From a checkpoint of a small transformer trained on Wikipedia.
Architecture: LayerNorm before each block, rotary positions, biases, untied embeddings, attention and MLP in parallel.
Training: a variant of Adam for these matrices, 15961 steps.
Each number is 128 + 24 x the weight over its row's rms, rounded and kept within 0 to 255. Layers, rows and columns count from 0. Numbers have three digits each. The size before them is the row's rms in percent of the matrix's.

# layer 6 MLP down, 768x4608, rms 0.0256, rows 522-540, columns 720-863
101:117145161137178113115148139129147109119126135104138100105115161126167136176120098095100135141102142147141131112111088122163084098095083094148107136131154078118098129129170146136140111122098166142087147141092164109116125155146115143124101115123115174108135136132132139105153144112153079098123160129125126139145076113099105122114103167107154169113116124125133110136117089113098133116081107112118159150139168163136120104158142147110150
097:119110114120149109159134120122143152151171139155138118154122131123120143143123132123088125128077142155091121134125154119087120110129146111155117132131144142094122115134157145089121117085148119144143117103078099127146162098126112095106106142143110144148102130109107163127122109159142109111130114142120139128169170096110130178143140134085115104114096060108111113153126102092136133087161104160118148146133077111106133156140187130140109
095:171143075114125119094104101113140102142140161098074110096139152122097128084136148198138148095156125070133132119121148129114108136083117137112141147118133137156091097130116127090156174149112121158125115157147128151119120116098153126124123126108141100129101107087133113132144155135115095112145111136130161119110184108129131122188142101149111097122122166134127100136093145136143081149161090156138097091141109154131152111125087105136169
101:115160133108098125099143130134155143178143118124134105088121079157111127121124161122139131163117156157108120100057117108129150169122145131100134126126107086135143136111090171127133139125171127153054129107138125131135134183130088151115141145091115134190120150143142130135102138127156157101080165117117089083137156150129150131122135106156135136140140100087104087121122128147140122128091111148111131147116100122107100129120119118119136
103:139192106168117164172104122145104115124137138163103137145141092125118111122113107093119166083099145182112099123099122118115123121101165133097111134126107141159108153121152138139130148143142147125170096107123134176156157141130163109155120149091125122146110096146170088138133139129160129125130116126119158171122139107126079131114129090103145132180141138120146144127134148123107060108082145130095118116097152101146140125143118104093128
097:151139140128117138107136171155121114098141126116144125122135143149136089127105116109131123110141147124148134136094113101117100136109141161111156157113124148119138149098150110112111129173133140162154125136170111109137103138128152128146122093175096115151111145138114101115161148129150108184145109146101118132094083093142098104116115118092149101128145114106143146132183130131118147138127118092096102103130143135104151136166177107116175
100:159100154097125145135116150143145121069119129123124093117132131108154114116126143072118158135083151094092103137139160149112133163142156157138055133139114153154141135131126123128092176110126148135087101119151126138147133108145134109136083118141113072136111119164150162138099149114165100129125142094126122139067094149111143149127114121114134150144162152148168117138171113126135150115162182197090115101084148092142147162141146151094156
099:129118097133111090129118163135102122162096117110147121111125121152134109124109128144161104121121108142135167131099147123148185152109142115143142139124126119129142143147164085131110121144142121118113104117106108108141155136131120164098146134121174144112119108142142112108120109165108123141138155177134109139151106114123138098119106148132145144128107117099134126144148101092099139182173111168143102119138146113102114137112116115095120
102:105126132140111104083159129128146159140148151083177118105165186160117136129101102133119085143167087137132124184125134119161153146108104108142162120148118166112121142106135140152128112139106148058148117137117143178093141181133100139104149094158124140146142158137142114120127142108180091120136133134130170129116119130144089150130104092119140148107128110127167135128108103130102123106115138115128124177143092133149134099118181110151116
102:091099161106100127166140105169122148119089144120132137152158099109134119107127155105146163177111098080092097091147142132141135137112179105098123104163137103157120157134124125154137156150148118141134138155111137073158125121158162161168152136137117108154127102138126089152156138132139153138158132103154133102114154154142125115153129118120102085139106096095146125124124150140145181099142152133149144138127086132121164140112142114099140
102:134156132123138105156108101116099134095125076132127126143109109114110107167156127139149130099120145097069103085138097114129121087134115115114086155097187135041153134150124054135100141127157130173177139132152139134116108120105135108148070129149172140145151131096120124100132089124109126097140137148096133151129140145146144143094107106129149148092135139122174115111104132144119107136117099126119119115097099110157134115111111086165159
104:140118078134150125121127129099135114095121117128112115178112138111155135161063108091110125135139123127097134127148167181118138076140143122134131114157100071110147140184114135110135118140140079146130105125116111093180161159143164135122124128111119110103155140119116143158146161161053138111138156121088182152120139081131116129188108171094141105130111132132167083059112121124102126186140142100118132143134115124133143127149135115135084
103:129103101150164171153149117144102139144146129082116168134148145134125125120109151111111169085129145106164143122078160155122187158102120105124098130129157128142091146097142137123104155117162147136143118124060114112141139136148114123103125165125089094119113123149122128128109142152111151143122144033135088099105156154120069130147157100148132093100111118134090096177150136115130149122157114130144088122175119098118137109117125130093191
102:189150096153142141118124102121132138146164134079144154107107160111143112123106139095137095133198139116145149134099147114126146130121111099124157139113155139143095142124128105162122100141092112152147153098149127156125148139116114101125151143136169167143171121124137104138136108132076137090114157143142158092171100132129142140140158116128116101115146130158127144139099115086114095156101125104092092117123131095123108129086116132118146
100:119139112125168128139136137089145100123166148095160127090112127152172124157098164131107165108124077127122091126144142129165126116131152065135168119126133117159103127129105183145150173116148095149136131119138118131121122116171160118124143116117115150129140141088120095131117093143147151112098131167115132162107131122148143141102133147096094088123126146129112116126137148126089125114062127160111187124161154120115101110129114125127126
099:118127138151156072126088162151112136095129131137129111129147124100129152110117104157156138115142165130173069166124108147114149131095137141119130171174137182099158092099145122182107151121103110134164098126078182118099133137127173153122166109182126100098119149109153122110139122120161122126152150169092108119156085124136107104117111091120117197152114107141095149099131119129120124141154114140070131110149099136138139131136113100117070
103:119139082124081131071119121127147137131107163138158071150134122131157072110129155121143160125130144100132159121143126159151133143143134143104102132078142145144095138111111127116130101107166154126130117114107161147128115124152091132116136094154107150129143149127183152111163126141138183148138087115102149118128094155134131123116134111113098171105157106123098100101105107139124151141157142113093131137082122135137109174097124103124134
095:132134154135114159156104126141131162094123130132128144096119158135114153104140114124134141167113100155082134144146122152108105108140148108150127118098137132139144118097161101121102091133143111135118105143150133070130115130157150162114125100130118120115118122130139089143137103119152107152132097151153144111108093124135112095133120130101118120143133139136145090136117144130152169117172129117096121133144119133146143128122113162113155
098:180090133108158114132137145136157140156187150165138081114143134175143140039154153109101117119145147110133104122134104122121129124136139167106130130114144112141154169132126099138112114096110112117137130155164146201147117106106154150102123150144110117133111129149128088173116116170160144146136109125121142143138094151142176121167076118095117100109159148092182186140124156103145125066114115071141180142111149088151117122152102148102169